Each number is 500 + 25 x the weight over the matrix's rms, rounded and kept within 0 to 999. Layers, rows and columns count from 0. Numbers have three digits each.

# down: layer 3 MLP down (transposed), 320x128, rms 0.246, rows 18-52, columns 0-127
# gate: layer 3 MLP gate, 320x128, rms 0.0982, rows 19-53, columns 0-127
# up: layer 3 MLP up, 320x128, rms 0.0957, rows 19-53, columns 0-127
down18:497516487485507471510504510516468476468516508496471477526505478504490517497494505525528475481480486522508491493475492484478530538519465513517555517482488491534511554481491469513461483474494533446526487506462505530516495528477510499510487510539536516509507481509535502496498493555496510528483480546467484493500481510490519479537500480487512493541507512510477478500504472534483530447476
gate19:520472503513496476532578494489528489525485470503510544532533475478482510480524498434467516550563494537532484491478548427498507507527503511508490500524468487483471524512500476563493501473521512495490440523507496487514459481495523522514468491479516505493507494478484557435503491468505502504507479501508533512505482494504490488495523501461460492509497462485506513527516510484508523505481
up19:471559511457457497481484496493484505489496468477536495509499491489525480466459482544517494405490518500467501510514462483511486483509516514528492493474521529479496523512492491505477477515501518488498506498575508462496488515495518488486498508495457456480487558483525480557503478464525523487503548490541496497479483516495530455535509482522457542510476488496497507518518505500529448499474
down19:512516516515551496477490520499419522474536454510484496510488502563464526496478506521516491473490519490485510501564476510513502505505474503500500550464492497499501490534500521519507470492509478519488494533456522485485479496515483504503498511464480465490491554519516517503489529517503478547467520506461461534513491500507486536433479546507501472475487498474498495501482519477459453484538
gate20:446495502473557504476512516468487478517504532526474557532482504473493499481491495507495505453481474469504527480473509512543557475466498468520493486496504462497509502478495513464467461510516507510495517458452483488494496517502491508484514505498524516442515508471490488469549473524489535513500494555511495469497509532495533499466487471480471540504490462498485500458506547483470516487457
up20:509522481468530472494488532495486469536523502514486527483451509482497466495509502535481477553508506489501555506517531514491443452480518495511487483508494495527504498545466518450498506496427508467404474507504455515492494491499490478487568485496464542485519508461474535481504507505477469507471516502483489467529543553484479500524494499507498487485500490492535529477468532494484525478476
down20:489445495492493507503489493490507525509479473489510496513493474530506539461521518488522474483476494503464485505487468514493537521498482463508473449512498560527474515509487514511510464524503482543499524517528526546560549545470491469460452478498532511468500519526489458488525437511517493504536473446517495474483483474508475437470518481488499518469522474510495480519543506466526518462527
gate21:478507409458455498536481527524507479522512495468487472483523536504475488511474459479501491486450476487493490506507497559561500510498477496482491538483435510504501523465509501491542500536463505495487511471557495484523513461483453504481472495541526489482494534493534482537452489501539483500485511491499490460471468487450522473468512476489509548547539475497486522491483496485499468532504
up21:541451546489520498486482539467477543491507498446521494510485476512546584521523530491514483517500531518518556521517541497511506503508497522571468471490520506445484525515502528481440535490534514510444490488454531514473510519534501472502510506480495486524499491523484470490553492494486514478523514548476504525496476504556488488513499486471507509487467520569515482502491517464513562501485
down21:545542506490528499516499479510460519480511492491451491503449541471506471515497479508519515540534529436475489484473544476557520469557505538452530508485506465474533478473486508472501486541528500508494519503546522448471531505466486510525494453522520481474538546547528468534496507520524498548536455506474489502454527533438481461507485474507519490523502506488523545485503421492465466480505
gate22:423476511462506529485506486525493467521493479519533485478538468536489503460473491498472518512535513505472524502461500507522546535485503523504488493510521543516491469519478477502478473471446501503460458560504512514509485519488504523532543501529538442479507516481512490493483489493501509507492476521482520523532508519506511474514508471527526504504493512505430461497542567515499504506505
up22:471486509427503545487476499526525543513507443567538523510460473476540535482480501487490486489536487463495534519537527494544493516483526446501500480506541527518467494512472480486474489468516503518464452530469471478487467528490530549532493499501501459525545495434541529491520498491500479481536476488487532520496478461504446499512470499502494494513463491508461490499490546501520506496499
down22:474484489550478511497490542509469507489495521458487515516492494503437442470556496456489512520480519519504478464539497496493493503463479511501495516458494478522503536530469566525532501530503524518509515523494556538525475522477489486509541524471477491421491550494540468496562532535523495551494473507490507462484484555499477470518502473529549538488491468471483504489498494449489466526491
gate23:456527523477512527586497525489524507477535527497474500459521502483539541461474490501504510450507496548524526464518442480452528464504533536527536521537520493502473489483484455543519505490489469519503516562488517446474457513525492483538461491525488513544492488507492522436509481499486494492471512506498483460492532562514503510530492517494526484494568485512538512468518494521477499524489
up23:516490499506529505470497486490506450533480480482512522509523453515500489510505557488507452447457522493571520494513468514462528464543497521569522517575497516527486450455491486556542487485463487487526481499483542531522528560500524496537540542465580472495499515504470509495446516535504509531489500520508493469480533505549507503481464498525468482474508505491462533457458496494502456532516
down23:452477491487504467460516439497527484535506520488528488488475503532493522535490474482504520521560490482509444478473552543542489436522473495530527535472472491499546527498477511448503524513516491479492463543495491505534505531467572561495465536507482528527502536480500461495482530505527542523524504470540524564484501475492496489500453543474455515508461525537492515519557543491547546484524
gate24:501494502481480460534504495520507481524492491493504526494506490499497472515508489477505528494504502515464510464499509519516513539499460510517481440518465502510473477468541465495502478483493491502494503494541497501491490511523493486514546500528465535527477523537499517486524500528477476510496483522516475446502496458459497517527535485494527502448495534486519509514504493491500472461502
up24:512528520503501520522531497527514483492532478530521530499527497498489488501512472463510517519511482504511462465503524496540507535509509507506513451517530469550503524518556492471490494513519513540484533475529492533536472519491510508532488486462522478495502488497478500508519523494500481499518511477512524451487500502490507546453516491505493486495489498494470494457525509514502483476479
down24:506504509515490511506533517522461492479518471514483505500511510466496525426507498519494510526511487497494495537515546508504507497507500525513509502501524460463501491530489474481493536497518458477478554475454498483554500526509532488509496505522512480489515502523481489492490488499504489511492509484488522545532502476535489474531467499477462489479511497492503502492497537493503490521522
gate25:481531467496507491495469484491475496498489499465485470536547526485509539526515483526453501468457529490495517497500465473492514505542485532481497481495496532468496520502500552522497543481510508505506517522515506543480530516529497513481470497495526509480492471485552538543473523503530540477494504551474454531505503481529453559480505507531485490509522506490500529476526537553533509500505
up25:467525457486488494488490500509499496528499510564517483489513514505539525478485522503501481485481508472511543518489551481495546514522511485482500490486537522525463521464496540533521481493519483484512499496459480520498507519464493534457517483486479484493478462496492499516495543477537502433529457523507505545469496492506500526488532489535466503487476487498468519475498529493481467492478
down25:502517507484504466471510506505505505492522479516512463515504483500524501469519528497506473520498527518503548473497492464514510513529470451524484506483510476494512500518473499536498509518481458521465553503521478492468498525461455585485504451492497479505494489490504515512484485426520519464472502490513496539503507500496475492504549522498475517495494446535489548499514488457508506457503
gate26:471473538503489497500499502534512510509512455493496511533490562460500516470553526475493463472505495477525508514491525489536526462519523523508527499508485472539517471547516480528517489480461492427511498486525478535533510500493508594509521489525507499463494526493445469473472499522537484445545492470474493496509499578480513471520519470497527442525521519516472522488437489513486456476471
up26:524530490486534496534461498504489507512513506510511492511469486512530488503522472487505494449495488532489511483462472496489514451523465499491480477415465461498494503475486507446488493509456472533490471450546513513545516531489471539511464505508445472523509480557481461469516519509549511504516516476506509571486500528465480512436429503444490432486474519525503471497505543539495523488487
down26:522511493470526519530524517448522478522496520503489462499464463497488501515501480467447533474473483519481494497525448520514509500559472475481527491478464477506492533500491506489593520489493464554504495466485465540534489495494516563479453482518440532480507472518480464467490542514528530505474530494486448489492529455456457512497534508519525477482488503512479512521479561539500504496443
gate27:493491451477526529469489423509488497512479491560504507482497469491498507466455489502493482512492479556510505470494480514439515498515503490501483513534489509485504503516522547558490509507515512537550495519518495508482500501507493495561547520493548482461489509492504487517505534481531503507519490494470516485486503522518525493507471477538512487491499515492505474469521513470514467469504
up27:484485479532527479510484533446453507528481470573521442448479499467499481503512492471509544487494508470472529557473467512507483530442484509534508497526462491495494480473480479542520491505486493525494488494497486512474511529502505467488534476471472469513487505550460520556495486455528525494480448467486500547508461511524514520523536515482531502520531513498486485483510525494545500505523
down27:504488485462527530498506451477499478493457512514468493500512494524486493444467501497476446521512515514528484485516528476479510515514491506463499457514480487530525452512525571493489498520491517512528481502500525485541469522465497505471513524499530487496504536504501554494466515495496487526507487476509493487493583491504489455475514472513488519512501527506490515513510531472476482493435
gate28:482480523498544490487471514491485470506492521480494522494528481565526473545471514476501501508485442503507500470507529509502529505519456463516503466520461507497443524496515513498519459510494489522498497477529537501495531504511520514496532505474486528485487493493485492521506490506534480528537501473509481490517490472516531487463461511507555498528488522540519475487459513478515504466498
up28:479486465514496483504450475517487497464540527503485516503530514522501482491462539481517522520505534508459499517447522498516488498480511523509495461524496554517479494540524505451551522498491519503484455488518534501492508513487520551481502477495459553465482520486440480521465494495514458487468512495547486508504513498493542477520485524532517517530522543461529465504463518519516499494488
down28:507436484526506536485528491508510436501477530507491505525487485495508511524500495493506480505550464515495535527531507507509527502516516502509494483520497484494506534486467529468518460519518490506478551478482506571481511525486468515514498537510513516487535484489534495503526530506485515485542530510500482539467462520496494543460495501496573501492489505475495477465467513510509497491466
gate29:515488485452503501527506521489469505493479460484485494479499496512513501497536486565503501442508522474502453515441525492484509529518486475488544521488469512494479468498493554496503527540553500503481504504506498494463531469481512495477516486484513499494472515496499505526522495507522503452527499514495466506448506461489525525465469461539475502524499513521538507442505477489512489512474
up29:475493501521468492488486552483520487464446525498500510542469526499481497461492516497496489448492523496523480491524508509496542504498520525467504506488523531456490465514459522489465557527491499507458492535489475559493500488483467477457471449484456494476486530501491438515499463534510498464507524513442504483472505487464508509522450469544505512503486496501459530443492490512525490507464
down29:497524488527499492466508424483515499542530527488563486501499494493510492489519509479531488523466493532507557500548489559519473494535497501521481523501517475491551469447526492522501517471513481520482495492499500506479504541514497486506519521508512468523503476486546496486496554468532533553506511484531565521489493500500514544473492534492482516515532508501495483554502506479469493512542
gate30:567516509521538510497504501483473497494437528538480550478552472493480451484459593532496483514544474479526552480495517491470491524510516466482503500512524520530510520497470564497483486491517471474495479480492489480531475483553521532512492550486466510483470503505456477506523524468509486518503459516495491460506533493485512519508504496456496545431484534526510527541460525517475556500556
up30:474507510490496532521461502505489558490514456484513475523517514479563541510499478480506504503513503528461471474542483479491520470503493487530439497505473504484509547501546524477534519531460503469511492550556455497516495494441466471502495449510527504480543491470512566485475519535494473480501539518484527528529485500513494449485471540540507508556482479536501501493496482479486459529485
down30:490461523492563541440486519483486476432525564505497562516510516514466496494474533514486550534496500467485486497473516459506477533519456560506541481512501511491512514488480493516498484503511501516517511481441500461521469501504507482526511468487517518468501473566511462494513531468453444514523511482530464509479501517487499543518479496496513480500469514519478490521450468493504506539527
gate31:516481479476503506494521501488526409486493513460502526496482475479435519499449506488501530474508497502452462530468505476505530534506477503462492505520469493509501480485538530545511503508529482505512482544531456502516481496511499501515495503552470523523479459540504520499522497510506495524493526522498503503503531491506472489513513510484522479535534504528538509478478480512437482521491
up31:477487470472470530509509491464484449497462514452487520527523471521465521447466486462472493450523482510477494499521512525482519523511474485475454509463505476521512523512536522477491488512492441524528473534505465482476501496465501495510488519518482526513483496537520507508480524493557515522515486556498519495504531478467457499502514488482494470492494488525559505493476472502483505518508
down31:478480522495459494525508487449483503533537470525472503468526493502511545485505501508493512485496504538462471417530494513474464496499491488472513502463515497480485501509495491498486481490491499509525499476520524533465438479512526484499505480479503473515532521514485463528498502481501499542511491553517550530484530499552481541488460538478513523450518528533525512512520482491475535514536
gate32:491416474512508475541487516496519464484517487524484492450483548468476477504523518485523539489476485516505492506512497516533514502509458530563496527534489506489464458494466483503506512505513455534497516509507525467472477529501539519502545500539466530463495486470523540473515517516503508485454502465494528463516511513489479489484461529521524496479456519497447499422481482450524524499472
up32:487497497507499463456531481538449534503476485485498517492479422536518452518508480557482484484503489481506462512487468519506497440488492507517502517472470494501557538491495532488478544535497537457524443468501497502543490511496503539476475534482483483472518488532537489534471507528520493517530508485505503480506528492542515521540479485512533543483500495500557452500505482534539521490475
down32:446469508491442549507542520510499503486504487510475480490471526460493520537470473467515514491513481487517547504524526490504496517551479479496512495476503471513538498531553483553486455486490536538476533539466501527514452515477492497512472485471476530512516534497483511473479562482518551522472517504517486503506460514521518493486502503486514461464516501484518524533495502522559525479504
gate33:479488474511510502533575535498515488513509484498519556508524537483477493473499511466480513531480490496506470514462506511497496535525467499493521511511487491539545492517501551552494487516457488501526499465486517496509539480565508534499493482541519547491523498490511549459494460532510517521491488534514498528502472507536521483462540500472506447535477514502509512519480500505449454484551
up33:486531540485547492462507540479496506502477529508545453518529508489538513487509475462530511491505522515558538490559539515486472464494505486518507528491520501526463527512462474494464526494537483534506496507480518483465534471516510526481476485440500501495525517442461456482504490498499498515484524520474521498494468501515518503466450526506483508522511459478467491468552496545527491515510
down33:484546525514478514493469479461494486479506498496502478484507522496486493535476544503509541498509548440508552515475491481499473508465466513467513511498537467468503504470497445432497478519529503559483483477500505520499529495523514512542482507444494486534512553468483469497541530488499491512431486493533526451493532484490492486494490511582494487503521494491493462500472511504512471505472
gate34:487494489493493488498554560474503422479467527479495512511490520470514489515499533450517528458529542461534564480507531453469522475502496509467508546441488532501439519511515536479464505528450513511518518518496479513494484490460498522524553471486509510501523506490525501465499501470490482516521498464510532552490513502447522455497482514451483546484526520514491556474482501494504511486502
up34:484522509457522488510471470531471547512512477525495457484471519515468507498499493484504497482536495532505445516511449538477505512462517489519470476559498417496539483450478485545465527455523484514481547472475479465496523562515492456533502499479533498505479491458446534485489551531490498497495517483470514508472474530506517530493522503487520505532494462487519463500483520513518471540520
down34:484457476512505471531500533544465507503451484471465510568508504474491518475515516499525530480537503490487486487525562498464478457515499486464557478479521498495476510472495501530506564541480436454472506475487516507525467487521501537541499482525544516488509463418497527467481517499481461433525477468472506514512511493500509488494540500493510487468502510468494487534512534446509464510492
gate35:507508497525500463511489466459483495505457466520464478522486512487473490495462475544544540463559442496473518495495506522470503533444507461505474528414479524458530489504475472472500519496519538529522522466479474451499488513519473501490507483488543483490494517480468470543472525460452536496479493469545527535462494509527526505473535500483475505481507491511499433509508492524513542492513
up35:485490516499492499513503500514507521493511530494480516483471511549514481518484511503506533556510411443463526501483520497484455491531480449506538498527478499521501529520531505564504520571511494473540522502463476512525511499463485474478520501480513495518522517502479519508467488493482508536512536484480481531528497567429526475493513535479472478482524496495487448455487532516446531511504
down35:476511522448490534502546471567465488487492528506537461491519474478498515525471529510514471485485515466477522509527485516481511502528510447516522465517556500499471497490479482484514463508535542501468555558489519530522536492511488481537485527532496469567506445532497487484464478473487475522487505520549490497493528482506473499489528494522546514497457523456514538499459516453535486525471
gate36:532506502483455474466527468463544509457498495550486514512501498470496499539471540502509528532513527489462509480452439476480495460477498449462478504481505476517498523499494495535518497478470508495445515510494547507518480505525510521537452480449496487517470492497508479498474459504476480485501531557526521482506528482512506503514478484501489502468483469528547490537463501480489504494500
up36:527474494476484501520480514508489528519498544509481495488518513466499485496467521500522519523523489466478499506480465497493493498490526481488480497508501487491497547528481495507535514508495515511463482478513556431476485489519475461493492458510510494507500527553463520502529432468479502492494479501526498482522553471511480558514505501505481532570454498499531540501503523518515473466461
down36:472494474540475493506480510453490526506532508497528529482491504476491512469496491508500549520474492492508529542521538491513477509533531537500549488490479496471510503488497536523509492460472465548519474501540476531501488465509549527493487496495478493472513527515495556465497508464501534503509557482532473480510507534529528500497488533522487516488495491484497526549484525542488485481447
gate37:468518538460507511500494500485504523549497482477498536491455516485471468494499510501468518511525497496519501452509506503481526507504490467554474540517505544504500514477463516513537472516488537480535523475495461523486532505485535517519547449518554470517508491473491484483486507496505488539465572491469519492510507541514499471512515499493492546498508547503480503493493515483539456442527
up37:502493537522518488482466499456514561488522492499484513505477548498503510476473500507458496490466537471507514521553538512472501454519490514517477499517492520501487474497490463463567462514471491474524503444479533487430531515575501503542494507427528511453469507529492526526497492439478509462475491504512538490535508513539515473519498524524495482501527475497519481476534522488482493517524
down37:459500530495490497540542471471509483491486467504517478486537528500527523522519536502531495547517503484476490504464497477498469505481479559492485517500537472498515486487504532502439515496511576495501496486469537513540456458495476494490542475476521514513499459478503504503545515546479525521509523489489491513488551496476525519499528501517479481450465525505500538490498469497454522538444
gate38:505509524487531527492548502518530485487498422472444492493490510466524497545491470507530530518492482494519478483498459541484480500514510500525483512517476474514471483520499512492563510479500501533478460526519498550494543499505472476477497479495496531456490530540520459485475553547527470465498522509503541554525494522510483454470542470482519487503500458545543510514524472491502523457478
up38:520477517448477531531493502527463488474533491488531533559469531517505481518486504494509520458488481507518467521470518542510525519508497468535465563484516505546534505472481496493511503553515522516501447496503490486545497442462559472516475465476510503540526520479472482543522518493515481502499514504479501492519484468477509491512547499489501487516520489445507552555473498518474501517523
down38:509462474489479426516529521526471505532455512498521512509457479531526496476478531520510505500543523463522520429489480530487500523468528534512484501503500477482472483457492543461513520490474505473557518501507497496493510540495507501483535504514508505501425489525528520460467474490418564465508489477493496512476486491490505543553517502520525501541487516490465493487493517520517479507475
gate39:532499488454496489491513464466489483484516482465473557536494548464488486553480522482487522509530498442469518533531512554491543462522469524439507505461491485487506511514528500462526471495510504443529475492560512519499562501505489570526454501484454541506491480500487511512526506493462509445508529443509486521518473493541517484509464480531514528503516493488488470483503532499444450453491
up39:443535535453457485480545527527523508486466514529463539474497475522536548498482521562485473492517462552517483481493478506532528478490521486517475464510527487485469523482529527441504507532469579498494490499493476530495507477472521510494519498468561523423482525490464464534520481483516497544538527502519532485480525472479464505488545544461478503514481521462451474457451467516474504539499
down39:470492502476512551512499507489504509476484446517477522525460518521508518516504462471539520495524471477482488491501524499494478516491540481565523490512470446512482497559530472503527546466485512559503480510455464483466493512460495525497552475530506468496499561542465528525494421534513481535511502505447517546485504457510493544539481457494498485498510475509423480489541523533483513518469
gate40:505497495507521477509522504531479457489499496457511529481521524480512507491435489487488517479528488489486508510491490515503477522525508530550530502487455519474513500505480567517475493517515498499504469505510502465547531439514481491487483542515505499544502503504488526568539471481464496512493473485519463526536516508560549514511474464463492514501529522477467467512501451503527501486519
up40:493531490521542481490527477503479509503449481460529545522515535511479495518482482505457458466504486494547472483488490506500478487482504541506504474502547511494538475527487480498479533507498490477525501488525474484523540436558510505526522552493513455523496479474461523514504488442474513472476483452535477506512526497528560503503469480507502515493531491496473502503532494496493485485500
down40:477466509484488529519487477494473478559517475501478483518513542516498458506531457506515456507476508518496494522527480435524517499464452418515489495569488496517486485506482469465537478486513466505505500508489511499487463497496484460513496467518505476473468484506478496488487500521489482498459530514488531518521506469466476471502559511500507482512513533492517519495521518474468507474485
gate41:491483549491514462507518490508474484457534477473508482534482470490464493526502523469498556468507467494483533446546498489504547513543508486522513490444499505471531495482521453500490495473502525493531534486537528509483509468540494458549473514508503488518504543500532494528503460474481545523516515460498482483532489449484442516489507491497501493481486517457448502442464510498488488513493
up41:491475483457502463504493526475508506533481481465493520467483540470538473497474487453491527504505546482522495496522493484537494472525480519497515467477519445473500501488482475533495526507535494489471490519529525518513502533557511479530566490520461511489522513491513530522490496498495508523454507522482517443521476491470529491482470474544464504505466538498479510486480523555517502518524
down41:506521537511484473481487506462508506527541498541490502466498440478528539462507490496520469507494498472516492539503550539494461532495484550496499508574493502497472525471521519464476492540504513515543471515495474476511544508546498515488529511503466457513530509510477473497470496530499465479494491478510472526492544482506540452496485528480469512522549483511494461469479532513496516489461
gate42:479498547500432467440513477499479482567523451520484532523445507454459517513518546502494537505523502460497527514538502469541550531493485534468521537496491520513568498488520525487503539533509520483486508539454521528554497510482532527516468486499474497516508486501508574496496512510505442561535502472521531505484433514520502521509504526533543513544520468442535462496497514482529487488491
up42:500448504516460489455504423470486482493496485506511510526469526515520525515509526462483521505466496513502525519500485487515514521537449502510515507499501533542522483474501557465518507502489533505523489502492486564518505525489551495515508527521471532528531517521503522517501525517504489514530493473533508483538495490536493518533487513496526497530503491471534488488563525499517480473540
down42:517477489464542503489515455471519474453485547486490469543485551538531458475490513472531519522489524511558490524503493531519498479520514477509491486537484508525514508509432530446486480542518527496491494490535501549504492466497461457478485495499496522500450535516509480505499510472530496479524460497506493512532565496533458526495490493491514548535498534487479487510524482519512523531595
gate43:480497504476538501544497509499511536518512488502511505515475535489509540475535479460481498431504517542555519521479500520502513531498483481477512527467492506481467462484482518515527497514451514523506529497505486528502482499563502502509480520525485521501466494543513516529497491456493491493503479502503505497488498465488509532485514525472509525525499510482443514516498497498508491496515
up43:508492494465481490523474476476504508490527460495515454532503491500506488482525504479474537509480511497544536500467473518520492496469460501527473495515515523481564501503516457478510499497457526513510509496547499517511497511517496454497492508497518543495530504507485534491465446506472529454493491531516505513453507504511470507477497491497502470520497484500491507537509482482495515517477
down43:498504509523488503495509505499512495451500496475510512479466503519487525558509469560524548483529520488457503502496523483472535518512502493496505511520518519526518541535506478516485488495494531514487517476469533489505497539489457521531526491468501505480477508521482510517515511503495500507493462468515488492504495525486519515538436491494524527460467471484500478502506456558483498526510
gate44:521447469496496481496530528496509490497514470482511510541519489526473504531507495475505509467468497470506495483496536496547455498497522498450472493521506486509478545493473494520531518493520500514496507463444507473491458492511503517500503481458498499522514534490515545501502498509495520504504524475495531530468492471488519522556540495496467541494530439521479501497513487492480517494500
up44:513480473484467532538501487510513511508551549494490539488496470471491509518490502498512493454489524483499482510526511526495509471502511522460516502524500475498481527480458493481510470508519524505472524511481505488502459470518450533500520514491462531439524520440522503543474516453489503482505530518498465504493505456479526475532481493501481529513483495502495474513486523498499443494447
down44:526472478495517490503481494517496466479498512464429500495509527523425496501479468511505498526504498488517502474513511516515540486520504497500499539505503461524549520490480483493519448519493543481489503487476512535518453509476485489458504478517450513480503507502545504533508490497525506497468515531490494490500502514486540493499445525524486510502487501531500494521504518498523475503493
gate45:538509526461517501485462464471517549564507510504482509489476481518499482492517484443481509502498505455513536454445491505495520471505468485501527524477501464512504505565476545479471519539490477527490514531476542526532488547538476491482522520478562517542508479455519508509484515497497484497493501460480476539487561526473494566487446476517538494508513491482526499457495529481504495478534
up45:429473495473563500526558497508465543494483496486521540466464545514460471512507529538517525511468508525486470513487490533530480474503493540525473496550535525476488499469460495494518488516534512526516472542533483454463474523503514519528549449509488540520498543526490490446519516461519476517479511556497476500486490470559472468544498553497493503501520515450486482500508479508532549488463
down45:480497493436488493508509534467459520530457471483491516481511485506542490516473562487534512554526482504498515526489493537473448471507534502498441450545527525474473519476489504516514509473523454534488487503504421530491483498486543459451540519433422498506522497463466454552526551473490510546529497523517527480508494523488547465460494486467533469499497527483492494562496467506537512471513
gate46:520495519500499521500546488485512446541480459534476484499519532551534465479478514448500514522480518488524502488530503525520485524492483513508513530509490492509502523477493494521506484491522532497498446484482500481492467485482508511478502477466530507494470477501478533530509541512473487450490506487523501515472474530485459487526548499490557539541505491478486507502515477515507458470535
up46:491482461530510515506553502500529490492493491546504509508512487440531525506483521506517478508467464454504489545546536511550534476519529495478504488437554478517535534485553478459522453513514477508525481516476519505501488484506542498515525495477497511463534468501468510488446546546465548474488515529493521544541500534488496508472487504503513508502502495509517473485497493510516488514501
down46:532501490556495493500557479453492461515438472475510500456508497497509514455456511458479488518487556449526523467545523518519501500524536508511528503482533529515490495476543464471486493507488519507466475528481477521505521490487521506524512484507508477483502498474490479486471507506509530510480491511511473515504513517516481481529549484479543544510509471464556482481521491490501521480516
gate47:557517487405490487529476518472514449522494545514497523512519516541498501507490498534528482494486504469524490523522522512429520505463522477524487538536523488512443503500501476509547539524491521550454515501539485483539523479499487544532485484488517523495501495509539511470490465534463489504517461532484525523482440476489516500516509518472462465481520478461498509479510532471523415500441
up47:487488488543477557517492492483517469505502502485561459492465447487447463471532515539494471468507495493468503450475515523528495496523465494490508447466470483495463461507514540514443513484508500439507512506483520559490470561513551470467507512512507508478518554514470456491527488469496520497496519522493507498541517518522490499455503565486504496490487544544535431492474502501545511511534
down47:470508513463531511505478483506511455493503526499463554513549491508536518511521535491529517463478527489503532485532572545537536464453524487515524481576554567464525490529467539504428561515485511561514473509507479456468510464469511508505520514503537438505538498464476501521449446505504497473528481485548500495485492454508459495493513497458516477485504480480470514471476521505461517563475
gate48:492504459492470490480510472439488492481503502514493506459479505480473499527545538532482476485492513510487454527518508476508441492481486487456488498457532506516482525511470487479475485472474467497491452481512482531483458535504486530504521534537529499503537547458470520510495539522562526522487477514503509519445490535502446511532463492481479534499518504480453517503522514509503526513497
up48:488492484469493486456521474534500513534472446509496510533531543508516498518515532544512479502528486506477527507491510531500566470535467504474527509522525465541492460522473498461462488495478502502541515516486511533536516489503522533472501548494455484489520505482470509470494507485458494529501514472494511486521540490509514492453530426501510460492487469473519518487537493508519465516539
down48:518500469536500512515489524504532465461506450490515481488501480498494507524515489482476479511517492470481464550513472482481490492486490462496438474473495498547503511483496514510516529475538484540439457544501473532508506478485478482484504470468531490489499528514521483484492511474493503510482498479528512462488515517504483481457562479519527486492568519473502456523520506452532503565540
gate49:463507523495574514464530517487514500530482522459490491502532489534515485507544504524519454502502543561478444494474513510463469466485520497519496483493473469500481488527524536516501474499468518489468438492483515528479553540474505501491525481529538554493514516494484517431534497523551511485471507519512523510490505497450485525520508495490434476512474476494474533452523509491510520518517
up49:491469491486482506479447465488449507464442491497495550510498502483501503485488521527480519437540476447547508502513495471519539537509498545471455473506513493405505448509478501483525522462533496499459528532523486466492513550452503498440513497507478456482478523473524501497485517420478505494538521475500502493479480535495490529532479504475505461507493490497511497503504467556518470458481
down49:536560508539494521508531517500501536492462521506538478472504468508528476497508490449493520541457506484476456471522475566477474486544522473571518528463550494527479501527511489489511497509479519466515475505471479524495479524519487517526475483495536525502514498477455547469516474525499497478537513535514478455459500557462502491468491455495514484513511510513505457493548489456503478489546
gate50:463526450447490482513503515469512522495480503507512524504489511499523491515506494506482494509497471492513548460490504488536527523486445518491503489537502493511481503513476517543554507471494528516501489501487467476508515503487527517532503505540509462501492461535517559541466483494525529470489496518487484562514502495516473494487524508510522511527493519532500490518497518519533509508505
up50:466532454486486493501476462487507534522488493464513522494486522550501520498526504523493471499491473511476539484507520484525526510483492515483476482529514494503515524530473510529533512491447506518482505502488517463532523497483547531510509505528496481501502497504509545527485480501519538478467513480472512541499500495486481468442496522501529488535501509541500504485481497528522471489500
down50:492509461492500501476498521547551533507526478507518488525511487481510486472506459508511485527491489480546516481508525528524498509519524518457486539508505507527464507495452523510495482480488496501510495501542471520527558484501492471502523479464475480484446442503496525507485503516521498485516493551475480529504499537490496486556520510550495492522476472480472510477498463520465500499494
gate51:504498534518519483546501473447465512495469537487464501499509463488506511515516508522556462498541536502495517495521478512461525521526529477519492475515516508462445488506483516535505459541490528518501492500474482515503449509516481513493520490521465530501492500534447481494541457501444481507524494474492488537526472499486494526494505518443503502462539517447512463482488511542515527500472
up51:462493461533508485500492529514500473532539509484493536497507496518488517515504509472478485479470493474475537506492547517508500462499483513537481492490464504489585506515546505491493526462472482478501502527529511474476508508469507521505475477502505509529462514507537555485534515474497468513471501514453489513473495500466491480517495471526488499507557497535464504491502501528500504490519
down51:475496513517490484541505535541488498520540496551492489507480534504509534504497509494511499489494502465506507453487487537515523502515503505499508426469471522488457498485484493554521525507517522529493497489498478502511494522501483464489493488479440491488529508566471524511511527491501545486549472510539506472460462483525493533511528491524469518483541481506484481452494471550531522533470
gate52:514491473490501516543542495476478467475479479493483537549488497530513480540462484462526487483478524514533492475520499512509483486452491492503438516446487475508512493503513531482486506535483532481490441540482493520528488518478540538480479419460498494491539489468526495442517473535510493528518454506506517515509456496522472502491491505481462499480463468516501544504493476559470551512505
up52:474563460524508444544509481506475508504498497495462505483451510487510526436491508514477511520506552457505522515460544500509511518479503547465523473500547481526463478529450467505499470472444495508505520462498530463464499510459494447487469494442494520537506532497500507488514540488438549469592544490464520519502507518499522481452493478459511522481511491522547468469518465481482485489488
down52:524513453504498541479467540469480515537469512493543492585514488508491490485517511523492473499530482495460562509502521512516536500487548486578436468494500506474515457506508525470515527537512510503473514489477515525478535473544526507531526526486552516468498497515476501470455491523517499450477465513494496450536487482517469444572519509503475484474530512540499455516525543507459538491527
gate53:494488471509496512521500506489473511519498515498512493469472507501534486490481501517490511461495495518495521478500479499495522503479467502481470559515515508525525487529511540493492479493466502512502465470495457453478496491514503482509496506496531549481509541515467507492524546501502470499500470481496490549445481494492490466538520500489492475515464474471476491475491498493481529534551
up53:538499503528513513492488504469512503495482537504476487517497489520461500494477504519462448496512512513470482480492490464485507504492489513455519496479513512536509473499512445506480528517494517510485486513468512481528481497524502522490515491492444477523508478514453469503538497522494501501514500548496488479524532496514497491464502508486485524506516505508503544523511486501457522506450